config = dict(
    n_layer=13,
    d_model=128,
    n_head=2,
    n_kv_head=2,
    head_dim=64,
    d_mlp=512,
    vocab_size=4993,
    activation='tanh_gelu',
    norm='layernorm',
    norm_place='pre',
    norm_eps=1e-05,
    positions='rope',
    rope_base=500000.0,
    rope_fraction=0.5,
    qk_norm=False,
    attn_scale=0.125,
    bias='none',
    tie_embeddings=False,
    parallel_block=True,
    init='trunc',
    init_std_qkv=0.0617,
    init_std_o=0.0121,
    init_std_up=0.0617,
    init_std_down=0.0121,
    optimizer='soap_variant',
    lr=0.00838,
    beta1=0.95,
    beta2=0.98,
    weight_decay=0.069,
    lr_head=0.0139,
    grad_clip=1.0,
    warmup_steps=200,
    schedule='cos',
    final_lr_fraction=0.0,
    batch_tokens=65536,
    seq_len=256,
    doc_mask=True,
    train_tokens=227000000,
    steps=3464,
    dataset='wikipedia_en',
)
Each number is 200 + 20 x the weight over its row's rms, rounded and kept within 0 to 999. Layers, rows and columns count from 0. The size before them is the row's rms in percent of the matrix's.

# layer 7 attention output, 128x128, rms 0.16, rows 0-108, columns 64-127
105,182,207,176,244,224,191,222,179,187,228,200,213,198,182,168,206,211,203,211,182,225,186,182,204,178,205,199,205,185,198,199,200,172,202,170,257,218,193,213,175,237,245,183,175,203,172,146,205,191,193,213,203,204,199,164,228,156,233,188,216,175,197,200,216
105,237,193,208,181,195,171,191,247,164,191,179,220,242,232,195,232,196,228,199,208,193,215,204,240,194,198,197,201,213,213,197,182,222,197,191,208,210,182,203,228,201,222,193,185,207,176,188,207,192,196,194,196,195,212,162,196,185,249,201,192,216,195,228,206
081,200,192,153,220,187,180,182,163,191,192,169,173,211,200,191,187,169,208,213,182,215,209,199,188,157,159,194,216,228,199,205,229,200,188,207,204,204,210,210,220,201,179,219,193,221,187,200,179,205,184,236,169,200,212,190,210,191,210,194,181,231,191,146,176
097,215,183,224,182,196,199,189,187,216,203,184,201,201,191,164,205,176,246,223,188,224,198,185,164,209,187,210,185,234,191,187,206,167,207,225,150,236,218,227,205,201,147,205,203,218,202,209,175,226,188,209,222,197,188,200,165,200,194,204,181,229,221,178,207
096,202,206,173,173,218,220,259,174,205,201,233,205,197,203,209,190,179,217,220,203,182,231,211,189,180,200,192,186,216,196,175,221,192,220,186,185,194,183,189,165,218,172,243,247,199,178,191,238,193,220,230,191,190,216,190,227,191,196,222,183,176,209,153,219
094,191,189,200,213,234,231,197,179,200,182,177,251,212,205,212,176,182,232,210,214,242,229,167,182,182,210,185,239,209,198,204,171,196,203,194,185,243,190,204,211,230,247,231,190,152,210,173,188,243,177,177,206,201,198,196,216,172,204,213,224,195,213,217,193
096,186,153,199,205,206,201,206,237,180,174,150,190,208,180,201,177,164,172,215,199,209,183,210,192,185,204,202,211,216,224,213,204,170,210,190,188,163,200,218,178,209,232,177,215,204,166,184,208,223,227,216,204,189,201,197,219,186,212,193,204,193,171,225,187
088,204,227,197,191,224,203,219,181,207,184,227,183,192,158,192,224,229,185,204,186,234,210,209,208,166,190,186,199,198,200,234,196,215,234,194,206,171,212,199,179,203,214,171,174,192,217,197,183,203,225,211,194,220,225,230,230,199,225,179,213,197,169,183,196
081,195,174,190,180,223,202,181,201,172,172,183,216,215,255,215,159,202,209,230,165,198,234,218,155,231,194,192,188,198,217,210,198,210,181,208,196,174,211,225,227,204,221,210,213,206,180,202,227,196,188,230,202,180,208,172,170,188,220,168,226,160,199,188,189
107,177,201,174,189,215,205,165,204,200,246,171,164,194,201,227,191,215,184,182,190,187,193,199,223,178,200,250,207,152,190,204,228,215,176,225,187,161,218,201,183,177,192,202,226,173,215,207,164,161,204,212,204,199,168,201,173,210,211,178,228,220,172,178,172
100,188,223,223,205,198,175,202,169,246,216,247,187,191,238,208,229,217,206,162,210,190,193,198,211,236,199,179,221,187,209,219,211,230,187,222,152,208,201,153,193,205,163,181,209,184,176,202,178,201,145,209,183,206,197,185,221,204,209,194,228,236,215,201,188
083,224,212,228,190,200,191,191,151,199,205,165,230,215,224,217,196,178,225,219,204,165,203,215,252,208,210,206,206,195,189,176,209,231,216,210,176,211,191,221,207,213,180,188,186,226,215,216,206,243,171,195,215,163,213,215,175,193,180,186,183,212,193,190,201
090,214,209,184,178,209,214,217,222,215,215,224,157,214,183,186,230,157,172,226,194,195,191,197,170,181,197,178,174,214,204,184,175,215,204,170,205,209,169,197,180,230,189,190,178,231,199,219,166,188,185,167,218,199,149,218,192,154,230,195,179,202,188,200,206
101,238,184,178,188,221,204,238,221,208,200,198,204,230,246,183,183,213,197,161,190,200,217,225,195,181,230,198,158,235,222,162,181,162,201,213,193,191,199,218,243,199,189,198,202,223,245,160,152,194,194,206,194,186,177,188,223,187,200,180,185,210,201,204,182
107,193,193,193,214,194,203,191,224,215,214,231,236,177,200,206,192,227,167,176,217,232,175,197,178,207,230,184,186,137,191,199,191,211,236,219,181,211,217,171,204,228,201,207,185,194,200,220,217,208,159,173,189,223,216,236,211,206,186,189,205,199,189,225,199
094,194,196,184,227,211,189,200,193,164,174,214,244,211,242,178,199,217,226,181,163,242,180,199,190,213,198,213,188,194,224,202,211,220,201,214,206,186,162,161,224,221,193,169,170,212,222,188,205,197,229,256,185,178,232,195,221,161,203,167,202,200,179,193,182
116,205,212,209,179,223,200,221,186,202,225,186,192,180,201,221,219,190,200,202,221,197,155,173,157,215,203,201,214,217,159,192,243,194,217,201,190,214,204,202,232,188,211,229,207,177,190,195,241,254,175,204,224,186,161,225,162,203,233,200,183,183,194,236,189
086,184,211,217,182,183,184,209,183,211,193,231,208,183,193,238,188,204,198,206,184,188,167,179,190,223,185,223,199,226,219,200,224,233,167,222,187,207,186,205,208,210,144,227,190,184,191,202,183,234,211,193,216,240,146,247,182,193,181,205,213,190,186,173,166
090,175,201,186,212,211,206,196,232,171,196,178,215,185,201,230,214,219,208,217,187,219,206,239,196,138,227,205,156,246,208,193,185,240,204,210,243,195,205,216,202,179,205,192,207,249,176,175,207,232,187,201,188,212,213,199,182,184,203,220,183,176,177,235,177
114,214,203,230,205,230,199,218,178,211,208,159,201,188,239,231,180,226,192,213,214,181,187,224,162,197,179,181,197,241,215,207,175,214,188,189,200,214,222,186,210,207,202,194,157,144,193,185,206,216,193,217,212,204,208,199,216,186,224,219,201,177,200,169,220
091,199,227,207,231,218,187,245,146,198,198,208,203,169,240,168,210,200,222,171,228,185,188,206,221,206,218,230,201,151,198,187,199,191,211,242,190,164,184,177,198,187,216,186,216,227,200,215,220,201,206,202,213,198,217,260,216,190,188,197,219,201,203,211,192
117,259,169,213,213,206,209,224,149,201,183,185,208,220,218,220,208,157,202,185,172,195,231,184,181,216,218,192,177,214,203,195,194,248,183,211,195,207,211,193,221,169,201,222,195,233,205,223,205,246,210,225,193,164,205,221,206,221,199,207,215,213,211,172,193
101,202,222,202,200,241,187,189,239,218,221,194,187,173,241,197,217,215,226,199,205,170,218,191,210,192,189,208,229,217,201,175,178,246,207,229,177,200,248,168,164,217,204,191,225,194,201,207,182,202,178,182,189,251,214,190,202,170,249,207,219,171,203,218,193
097,180,185,219,212,188,197,175,212,185,174,210,243,248,174,203,200,173,198,222,194,177,197,164,187,206,193,168,175,209,193,201,195,249,189,192,201,190,178,218,219,215,191,196,216,204,166,205,209,183,148,225,160,191,205,196,200,212,212,228,213,227,205,232,196
096,188,169,189,204,245,211,213,211,195,197,139,191,227,216,201,238,169,177,192,186,177,222,193,191,202,159,201,230,233,195,220,210,181,188,191,223,188,229,243,201,229,202,194,224,200,202,206,169,210,197,199,245,212,210,247,183,167,223,219,200,224,208,181,202
093,200,197,219,221,202,194,195,214,220,191,203,180,200,205,198,210,222,228,210,227,192,211,194,230,205,179,204,200,184,253,210,217,205,208,203,199,193,206,236,209,178,206,155,213,197,226,184,185,191,240,234,177,193,251,214,145,206,192,222,217,237,162,211,188
096,191,203,172,201,210,212,201,205,199,215,150,161,204,169,213,223,186,182,196,175,205,203,186,232,198,181,197,222,203,196,172,207,198,188,178,186,157,230,207,189,223,202,178,190,222,171,244,216,197,222,236,197,202,226,224,226,175,206,176,204,212,182,196,195
115,176,215,225,201,177,187,211,179,210,205,232,152,166,211,239,165,179,209,225,215,203,205,216,187,173,179,178,199,200,165,195,212,197,174,239,198,196,208,201,182,218,195,231,172,208,167,224,152,234,163,211,186,191,170,199,217,182,242,197,203,242,204,214,194
097,184,206,225,183,170,172,189,180,171,207,217,224,232,223,228,174,223,198,160,179,169,209,183,216,218,164,187,195,199,173,185,205,166,207,224,201,175,192,197,192,207,195,172,229,196,173,236,182,206,215,196,226,205,191,199,177,217,228,212,212,180,172,183,202
098,247,178,205,182,197,193,212,187,200,204,195,227,227,186,183,202,238,206,219,186,175,193,202,191,226,203,179,160,227,208,197,228,198,206,206,230,231,190,185,195,224,199,187,153,199,228,168,226,185,222,233,173,181,194,213,235,219,209,183,225,228,193,223,157
124,240,185,221,216,187,199,186,215,262,177,210,208,178,188,227,170,174,163,160,227,181,191,175,218,209,243,235,185,189,193,217,192,234,209,174,216,177,174,179,228,212,175,152,210,213,212,240,228,218,206,202,198,176,220,232,199,196,188,216,200,221,195,212,167
094,210,208,199,202,240,164,239,182,215,185,199,224,173,209,151,214,207,206,206,194,191,208,191,197,156,200,209,221,198,174,184,206,188,213,218,152,210,198,199,184,191,218,209,210,209,179,200,200,202,170,233,214,163,159,203,194,195,205,218,176,178,178,184,255
111,211,207,213,218,182,215,217,189,197,149,203,197,200,246,218,162,224,197,217,187,173,188,265,185,207,196,241,228,215,172,216,204,209,192,222,202,188,176,192,196,166,187,184,215,195,217,206,172,207,218,184,143,150,197,221,189,199,224,185,225,208,211,190,193
080,209,193,187,189,203,252,243,199,181,215,209,215,197,189,201,204,178,205,203,174,209,172,212,164,222,241,199,218,193,236,185,215,181,203,220,194,192,191,233,188,215,192,189,199,194,221,206,210,172,220,189,210,226,210,200,191,181,217,233,170,210,204,158,205
106,203,203,209,190,212,212,196,227,169,210,212,163,175,182,202,224,215,248,192,221,227,182,166,200,194,227,183,211,194,192,171,186,193,200,199,177,192,216,203,227,205,190,235,225,191,207,160,162,155,189,203,205,203,227,168,164,192,217,197,158,240,221,227,223
105,200,210,172,219,214,201,213,221,181,231,223,236,200,178,202,191,166,188,179,175,223,175,223,175,170,201,199,173,222,188,204,157,187,238,194,222,208,204,178,191,202,224,236,214,179,201,174,203,207,196,180,204,186,220,164,173,219,195,209,184,201,206,188,231
106,175,184,202,215,209,230,190,199,195,189,212,226,213,200,159,175,184,232,255,192,205,211,205,180,190,195,166,203,194,200,196,196,194,199,202,214,232,192,212,185,223,188,159,177,190,184,183,239,184,207,167,191,185,178,212,216,173,215,226,216,159,206,207,245
082,194,188,203,267,202,165,232,173,193,188,209,196,236,206,218,171,176,200,202,184,232,228,214,196,206,206,221,242,190,212,228,207,204,212,174,229,187,233,212,203,204,230,222,210,212,209,201,227,224,193,215,171,172,212,186,197,160,210,192,204,183,188,172,197
089,181,220,199,188,213,184,210,207,185,188,216,173,238,242,191,171,193,235,264,202,196,219,208,201,186,173,200,207,241,229,215,209,204,194,233,205,191,206,216,176,168,147,189,201,230,227,215,204,209,216,178,201,189,219,158,192,197,217,235,203,228,214,205,244
113,185,170,159,209,216,210,186,206,214,230,188,222,195,226,223,174,190,195,196,165,203,176,211,187,217,189,201,201,218,174,206,209,162,216,189,150,209,208,239,180,208,194,261,209,141,209,197,187,219,213,206,215,178,191,204,230,214,197,186,212,184,226,164,217
095,192,226,200,229,219,201,228,190,247,189,236,206,216,201,184,166,259,218,205,224,189,217,229,207,172,204,168,190,212,208,225,212,221,182,214,171,221,212,174,200,239,177,201,169,219,199,196,230,182,188,220,217,194,190,159,218,167,202,209,197,199,201,198,232
096,211,179,185,181,182,215,167,234,185,204,169,196,189,183,223,250,206,210,242,194,196,175,215,200,173,189,195,179,163,201,180,199,208,192,210,210,182,234,221,188,202,228,151,256,251,196,176,185,193,212,191,185,202,160,206,206,174,189,205,169,189,173,211,185
094,184,193,192,157,187,190,236,194,241,216,226,185,207,184,237,164,197,220,169,229,197,211,214,207,220,210,225,160,223,197,240,222,183,230,206,226,200,167,216,200,205,172,213,188,232,221,168,209,197,213,163,174,179,156,210,198,222,183,199,198,189,213,207,202
107,209,193,159,208,173,204,206,195,225,175,163,205,164,194,204,203,253,176,197,206,217,138,167,192,220,224,220,204,173,179,215,244,200,182,210,205,209,175,222,210,230,203,192,200,227,217,169,191,203,195,221,215,191,183,242,216,203,196,187,228,236,159,196,148
097,215,175,188,198,179,188,182,209,205,181,217,224,203,184,206,184,217,169,186,196,178,214,255,222,217,165,180,185,213,180,182,201,165,224,213,171,170,164,224,208,195,184,216,205,194,193,205,182,193,171,224,184,178,180,187,202,212,183,203,185,250,164,183,193
108,157,218,189,199,213,193,213,156,165,220,180,207,203,204,179,198,225,210,165,186,225,215,241,181,184,221,209,156,183,197,233,187,225,214,203,193,195,217,159,200,195,186,226,216,214,217,166,196,214,177,181,197,192,170,205,182,187,152,224,201,170,156,175,186
114,211,211,196,239,227,211,172,233,213,208,234,202,193,200,186,222,247,195,183,219,168,219,243,208,225,181,212,190,211,214,202,211,198,193,196,193,187,240,230,250,177,239,235,183,211,215,218,213,173,222,228,181,186,186,194,215,232,190,179,209,197,201,214,200
106,183,188,202,183,197,192,193,226,212,192,191,193,256,222,169,214,227,237,273,218,124,197,217,169,224,173,212,215,197,206,199,193,210,173,210,173,215,205,197,178,199,163,169,187,186,229,192,181,189,181,202,217,221,233,173,185,182,203,209,212,168,192,177,217
085,208,186,178,201,209,199,182,203,198,174,206,161,221,194,205,193,223,214,201,241,191,193,192,227,224,235,189,206,205,211,168,170,187,217,215,194,179,229,238,234,184,206,170,221,187,221,199,189,209,205,220,173,190,173,193,189,168,209,207,192,215,213,209,217
084,226,223,214,200,215,172,178,248,192,227,199,204,155,214,224,214,191,217,204,221,231,191,206,205,186,251,193,169,173,142,198,200,225,220,231,219,189,205,185,164,176,202,212,214,230,216,211,221,237,194,225,163,170,192,207,188,192,196,176,195,194,193,218,204
097,218,202,151,224,200,205,216,161,237,213,208,227,173,195,230,176,197,201,180,184,196,198,208,226,210,162,210,200,188,186,190,248,232,206,201,212,226,207,216,181,228,211,223,206,232,215,180,228,208,181,220,210,194,183,268,197,229,243,197,210,156,169,205,221
088,224,156,198,167,163,208,198,198,198,214,193,191,181,246,176,193,199,233,201,176,237,215,204,227,183,211,198,229,144,194,188,187,179,241,194,207,192,193,199,201,163,244,191,213,220,191,176,191,182,183,219,217,212,207,189,195,244,189,164,185,220,192,187,189
098,209,194,229,174,223,207,246,196,193,215,211,224,192,192,167,235,201,210,175,222,198,187,187,211,219,182,224,204,196,199,174,208,208,177,221,182,268,193,206,196,193,224,204,228,181,219,192,217,197,233,182,248,222,213,229,235,210,214,155,207,191,199,208,213
080,174,152,199,184,194,200,209,172,205,215,226,232,242,190,207,169,164,169,211,184,175,190,187,193,181,186,256,199,223,209,202,201,189,205,172,176,209,205,179,185,239,216,181,152,175,198,205,197,214,190,228,210,185,204,195,184,194,213,210,202,202,153,197,206
088,187,192,175,190,243,183,242,157,185,160,203,227,204,194,196,202,173,189,186,228,190,192,214,233,207,217,218,193,237,185,232,205,204,205,209,216,204,189,192,207,195,229,181,232,220,164,217,184,237,188,193,165,180,203,213,170,198,205,211,229,175,190,222,210
104,198,191,194,206,198,168,209,199,204,180,159,209,207,198,165,228,221,202,159,202,200,235,216,216,193,222,228,185,199,234,255,222,197,186,212,176,176,211,190,194,156,233,173,213,186,218,189,195,193,201,215,186,165,226,231,182,187,189,182,191,193,177,204,143
106,190,193,225,223,197,181,217,201,219,215,200,220,240,164,191,179,244,191,200,219,199,170,187,191,172,204,200,234,181,190,240,141,213,198,218,226,248,196,192,221,200,175,188,247,196,170,216,188,173,186,203,156,172,175,188,205,186,190,230,200,210,175,224,176
095,182,218,203,238,189,225,212,188,221,198,233,205,200,201,206,179,230,198,185,203,209,199,190,196,180,196,202,208,188,182,200,203,204,206,196,172,214,185,203,194,244,237,255,187,203,235,209,204,179,211,250,166,194,233,169,198,241,162,161,180,231,205,211,199
099,197,184,198,193,180,194,195,228,198,196,199,176,226,234,210,205,185,239,228,170,182,195,182,182,197,228,174,202,187,213,154,191,197,199,256,228,207,198,197,221,248,177,182,194,241,155,177,227,238,197,187,238,195,203,208,210,180,210,209,210,173,229,207,203
093,222,224,171,193,210,213,230,219,208,181,197,188,211,201,205,185,196,182,193,196,207,205,210,181,233,189,219,236,213,168,164,151,196,223,170,219,231,193,219,221,187,225,193,178,210,204,216,178,221,178,181,248,242,174,196,169,204,237,202,204,208,215,182,166
098,205,185,240,182,175,176,194,212,249,199,192,178,228,222,158,194,190,232,255,225,213,242,166,192,203,195,206,195,218,187,203,194,219,209,202,189,207,161,196,210,209,205,164,228,184,203,178,187,200,195,181,192,165,178,208,194,176,203,210,206,207,193,237,190
091,207,194,202,169,193,172,188,206,204,257,211,157,147,176,176,197,188,211,247,239,223,200,191,154,214,184,189,190,197,205,207,182,184,190,230,192,178,212,186,201,192,190,208,213,196,214,200,227,226,207,193,192,205,186,198,202,169,243,193,195,197,175,230,193
095,207,207,211,202,193,195,203,203,188,206,204,205,232,196,187,220,232,184,202,225,203,192,226,228,195,218,203,184,241,210,206,209,198,198,183,204,231,232,198,226,178,200,174,202,177,201,147,170,179,197,213,159,190,212,182,222,191,224,207,210,182,184,215,169
083,218,192,199,215,216,174,201,189,183,202,156,150,208,198,220,195,205,164,207,238,213,220,209,206,214,224,167,214,197,185,187,218,212,193,219,223,213,192,206,183,207,192,179,213,191,231,203,169,228,163,179,198,203,190,211,197,215,198,195,242,205,203,180,203
094,177,211,196,198,231,203,192,179,183,202,204,170,236,189,214,219,219,194,192,198,167,190,254,203,216,198,135,230,196,198,211,177,186,215,187,213,217,233,186,204,216,169,221,220,224,199,192,213,200,207,205,175,159,210,203,183,183,202,198,167,175,220,232,208
093,186,214,192,201,214,213,198,178,206,201,205,189,196,238,219,205,233,254,201,207,208,173,237,161,217,193,226,186,194,182,207,166,190,226,210,194,215,186,246,222,176,209,203,188,188,189,183,166,213,178,187,171,214,174,236,199,214,222,183,208,178,191,181,205
091,176,206,230,210,177,188,188,180,198,219,238,161,180,210,212,187,163,199,168,179,180,211,196,194,203,162,222,188,202,232,175,189,197,202,230,196,170,183,175,204,211,176,212,194,189,241,202,212,202,207,206,186,203,220,228,178,232,160,217,181,209,190,192,210
094,208,197,170,192,233,247,199,220,219,186,184,201,182,250,208,157,162,198,196,218,208,180,216,190,186,200,229,206,208,205,221,178,266,179,215,177,199,236,202,187,184,175,217,233,176,213,221,222,213,189,199,227,198,235,242,203,191,229,211,182,199,227,188,185
099,179,191,196,190,231,183,187,175,193,209,172,217,217,155,221,203,210,180,193,184,219,187,204,205,177,153,215,203,223,188,202,215,221,185,189,162,187,191,212,234,231,249,187,187,215,179,178,184,172,159,215,210,190,198,171,228,176,209,168,140,216,182,199,170
113,197,231,192,187,185,195,193,228,202,212,221,179,205,210,228,192,129,246,203,181,230,238,196,219,182,230,193,203,166,205,176,168,205,200,199,193,196,178,243,185,240,201,170,241,211,206,204,223,193,182,174,223,200,209,193,200,181,200,211,196,224,205,224,222
113,217,195,221,184,219,201,222,179,212,189,219,190,194,231,185,183,233,177,181,209,206,219,223,220,243,166,204,202,183,193,202,234,192,231,219,221,220,189,226,203,182,202,176,193,231,224,202,171,206,225,203,176,200,199,230,226,199,217,215,254,159,175,176,181
140,206,217,153,164,177,168,229,221,213,166,187,195,208,203,204,162,223,181,203,199,156,212,205,211,211,217,194,204,212,176,186,177,180,180,200,191,167,181,188,229,220,199,188,158,188,193,254,173,215,182,222,210,218,175,209,207,209,243,218,208,217,200,230,159
114,181,190,205,204,147,223,215,185,212,219,184,167,201,199,207,216,208,243,200,212,237,182,190,240,201,173,204,228,196,217,188,229,189,188,227,174,202,177,209,163,198,186,185,218,206,238,194,230,184,234,177,189,199,190,197,206,203,197,203,175,209,211,194,269
099,217,196,191,249,211,196,198,207,183,199,205,185,200,216,193,214,205,180,161,172,157,184,220,193,205,225,199,189,148,202,199,192,208,179,191,251,202,187,210,198,188,213,166,185,221,208,212,233,212,205,204,214,187,169,190,221,210,180,187,229,178,219,225,174
108,219,209,219,203,186,202,188,209,184,229,204,181,221,216,210,154,253,240,153,199,196,182,212,168,211,193,171,215,191,222,156,207,178,216,210,186,202,178,195,215,192,195,221,168,184,197,179,188,176,218,202,172,193,179,163,152,189,182,223,205,175,207,197,166
095,202,206,182,188,189,188,230,202,184,207,213,189,158,182,158,203,202,211,180,207,192,182,193,232,176,212,224,177,245,232,196,203,201,237,220,217,196,217,205,194,177,247,152,224,219,193,198,167,228,206,208,180,205,187,215,211,182,252,219,210,184,198,207,180
112,195,194,176,207,203,198,190,204,207,174,209,200,211,224,183,191,208,207,191,190,217,195,179,184,232,202,206,225,139,183,215,199,213,187,184,171,211,200,201,217,184,201,149,182,174,167,191,185,223,185,159,199,193,190,210,166,185,173,245,225,209,164,159,215
100,222,183,193,193,200,216,222,215,199,192,205,212,191,204,210,193,221,225,194,177,227,175,223,209,176,192,212,171,215,213,162,185,168,259,178,233,229,188,239,230,184,195,217,198,234,156,178,217,169,252,220,189,194,179,173,197,176,172,212,180,212,190,207,178
093,174,231,222,211,203,212,253,188,231,201,230,248,213,213,199,182,200,217,202,197,234,192,190,176,232,217,167,202,187,192,202,180,234,190,203,181,186,180,183,205,195,240,181,176,187,202,179,198,176,166,218,186,160,205,196,209,196,179,209,210,184,175,180,204
118,214,191,184,191,193,153,200,200,180,198,195,248,209,204,198,214,189,187,210,188,181,234,244,241,207,191,220,175,249,228,205,222,175,210,206,196,191,177,226,213,183,223,204,186,205,187,171,137,171,186,229,174,196,162,203,207,208,206,233,196,211,175,178,189
092,229,214,164,229,189,201,224,177,228,173,207,196,189,188,187,229,230,176,176,189,195,155,216,203,206,230,191,204,208,187,175,168,222,276,191,207,178,217,195,219,171,193,204,211,228,213,188,199,201,178,213,210,188,177,181,178,189,194,198,186,196,196,211,178
098,172,234,208,212,187,217,188,213,219,222,201,167,186,196,232,189,207,159,145,199,211,171,209,232,211,214,211,217,154,184,196,185,233,171,209,230,164,184,221,164,229,181,198,192,180,229,204,202,170,207,198,227,193,214,174,194,208,183,191,206,237,207,189,173
091,161,198,221,204,150,192,203,211,199,215,206,185,225,183,159,197,188,202,223,203,182,198,195,166,178,231,197,180,226,168,220,180,232,160,241,195,188,201,181,178,192,180,213,249,138,195,220,209,228,194,203,190,214,180,202,228,200,201,198,193,206,223,185,200
105,181,172,220,225,175,161,191,175,198,186,232,209,205,177,233,217,197,195,167,180,219,196,177,191,228,223,187,190,148,219,181,215,174,199,189,212,199,189,198,222,223,229,231,185,224,218,191,221,195,183,185,190,200,172,179,241,219,188,157,169,179,218,221,204
098,208,208,186,221,199,239,217,194,158,239,164,243,195,196,210,200,213,191,223,186,199,159,197,189,155,207,197,213,210,180,234,225,220,173,236,193,206,209,165,182,195,209,212,174,216,193,203,228,195,220,196,178,199,222,191,183,175,220,199,186,191,198,220,183
086,198,183,182,175,208,201,214,183,209,197,241,206,209,203,207,233,195,190,231,222,212,198,219,192,226,189,200,210,228,189,205,189,185,223,184,191,215,214,217,176,223,160,174,210,193,259,205,210,174,226,192,203,206,212,160,202,203,219,194,216,187,244,196,223
080,189,194,212,228,194,179,194,214,202,165,164,224,199,202,212,181,176,216,183,198,228,187,201,220,198,206,277,189,208,207,206,189,164,210,227,187,192,215,184,198,199,175,198,188,194,230,203,197,209,189,198,207,233,234,193,191,194,192,208,189,250,220,184,195
092,220,170,156,196,168,197,176,187,195,206,165,221,207,199,188,174,176,194,204,222,228,181,178,200,191,186,220,159,186,217,201,167,190,246,202,223,187,201,185,188,179,210,191,208,194,212,218,221,186,217,169,172,222,180,205,144,228,237,197,188,216,198,233,193
099,183,207,259,198,211,166,179,187,185,177,230,202,228,211,232,182,212,218,166,218,173,175,199,181,199,223,213,217,186,184,236,224,190,191,224,209,200,193,183,206,211,198,176,192,243,213,238,183,194,193,188,229,187,174,212,210,167,224,182,223,177,203,199,181
118,231,204,223,161,185,203,229,233,151,230,233,195,195,187,181,171,204,189,169,208,204,201,186,239,189,184,213,217,209,211,158,211,202,220,207,205,212,225,211,206,196,194,221,176,205,184,198,176,185,179,217,226,171,238,213,207,167,213,166,178,190,153,216,179
093,199,194,186,216,155,194,203,200,185,152,220,250,188,226,216,211,180,205,205,193,225,215,253,179,233,182,183,192,212,196,180,194,164,219,217,205,177,202,233,227,197,176,218,223,201,227,170,157,200,165,174,169,186,149,215,185,206,206,198,204,183,198,193,221
094,187,249,167,219,191,219,190,210,199,205,192,270,246,180,172,194,214,205,190,203,226,214,188,216,189,225,199,178,164,201,237,173,188,212,155,185,200,225,187,215,218,203,176,221,170,191,188,186,178,213,199,226,192,199,147,170,222,213,246,200,196,190,208,207
096,197,162,189,170,193,167,203,207,174,183,162,180,194,212,206,166,196,195,224,152,158,163,195,170,174,174,198,186,241,188,183,181,213,185,211,217,182,196,199,206,220,180,180,211,215,184,184,198,213,166,173,220,210,233,217,213,155,211,190,197,180,197,227,208
104,216,188,189,205,163,225,229,217,237,192,180,216,199,219,189,227,182,254,230,162,199,198,208,195,213,238,224,193,195,229,214,202,200,192,193,199,210,178,177,214,249,178,186,188,202,185,191,246,192,220,217,245,218,194,228,166,189,203,217,216,223,237,178,190
099,175,170,180,173,205,188,239,204,208,166,172,223,223,247,208,203,144,207,186,228,206,239,191,214,192,212,183,184,188,200,226,201,244,156,205,212,192,211,188,207,216,214,172,183,202,226,196,180,211,196,145,197,214,202,225,168,171,208,226,200,173,216,202,214
083,213,206,202,187,207,181,199,155,203,206,207,200,205,209,179,201,191,198,205,218,185,190,165,194,219,223,208,212,184,196,194,214,195,212,157,199,213,236,219,195,171,195,212,241,183,207,215,188,198,200,217,182,183,183,195,152,208,168,203,196,222,176,150,188
107,211,193,220,217,253,191,160,217,190,217,202,220,148,200,217,215,183,194,192,204,220,186,180,206,201,196,158,173,185,189,196,189,226,185,176,171,208,238,208,216,189,214,254,183,197,185,190,239,222,145,194,203,220,208,199,199,190,185,199,172,178,223,212,195
110,196,209,206,183,203,192,198,207,241,161,194,193,195,224,195,230,201,209,208,183,207,216,175,221,199,167,255,174,179,177,179,205,217,184,204,218,182,205,216,229,185,235,167,149,227,200,207,188,211,186,210,240,197,190,198,197,211,222,192,161,231,223,201,180
086,194,191,206,226,192,206,203,189,215,214,227,222,200,211,230,183,174,201,219,197,219,232,208,223,185,199,212,189,235,202,197,173,184,247,175,184,226,185,211,221,208,247,169,213,179,183,180,195,159,227,188,209,195,190,219,223,241,186,212,199,206,176,173,196
091,203,191,245,222,190,170,202,164,175,202,209,177,194,234,184,200,192,206,195,227,191,216,209,228,213,228,220,243,201,206,186,158,167,203,233,206,213,207,198,221,189,180,233,235,207,211,199,228,214,189,174,182,190,177,204,214,198,211,171,202,198,209,259,225
096,177,189,166,224,179,185,224,213,186,235,225,163,242,221,221,187,216,210,188,230,180,188,198,203,246,195,217,173,196,216,173,176,196,211,185,234,208,195,244,197,199,206,184,198,233,218,209,208,206,218,149,223,215,191,162,179,190,239,200,211,167,201,241,220
097,198,143,231,247,249,208,177,175,193,194,180,196,205,170,183,196,200,206,221,191,223,203,163,197,213,175,187,226,209,212,230,202,247,209,174,178,233,211,201,181,197,209,211,211,237,219,170,225,223,200,185,209,166,242,179,180,201,222,186,190,206,234,206,204
090,239,198,204,207,203,214,194,184,211,196,204,190,200,215,197,220,206,231,219,206,210,226,208,214,210,234,204,210,189,178,178,182,224,204,217,168,163,191,231,212,196,216,220,186,172,232,196,146,205,178,225,190,226,248,157,229,191,201,185,195,215,204,168,210
103,246,160,179,193,210,201,157,213,172,199,182,201,207,214,215,222,168,190,229,185,217,193,174,203,223,205,214,207,222,218,194,220,226,206,232,178,182,206,180,204,160,204,208,203,196,185,189,221,238,201,207,226,165,224,205,223,208,212,185,184,233,206,177,189
099,218,217,168,209,184,235,220,195,215,216,205,203,193,247,167,209,201,216,201,210,184,202,191,173,175,225,220,164,164,202,202,203,213,203,254,200,220,189,183,190,210,178,167,153,229,211,188,240,206,222,154,230,215,189,206,197,188,233,185,211,168,190,215,192
075,240,214,214,203,189,224,199,206,241,211,178,215,208,223,225,181,178,234,204,191,200,206,198,209,191,194,203,213,193,157,223,237,217,187,218,182,208,175,178,218,226,188,182,180,182,207,189,191,187,202,210,223,202,214,171,176,204,229,198,177,240,185,184,132
098,212,206,183,224,198,187,218,183,199,205,181,208,176,211,226,244,196,194,194,199,238,196,218,192,211,184,181,208,184,175,167,214,237,170,205,175,210,231,201,206,213,233,212,190,225,198,194,215,222,177,185,181,211,200,210,188,197,248,191,221,227,189,229,243
100,173,206,228,210,210,175,185,167,195,216,244,181,188,245,230,225,166,235,204,250,185,173,175,188,180,205,189,199,201,211,171,230,206,203,226,167,206,197,169,216,188,238,188,246,201,159,215,182,188,193,206,212,206,206,203,197,211,206,183,206,182,211,219,195
107,194,178,208,177,184,206,181,234,229,207,202,198,241,195,212,223,152,226,207,224,201,200,188,204,188,191,188,200,176,217,165,207,197,209,217,186,191,213,222,205,171,215,202,211,205,190,155,203,222,202,218,229,155,246,203,200,212,225,169,207,254,184,177,185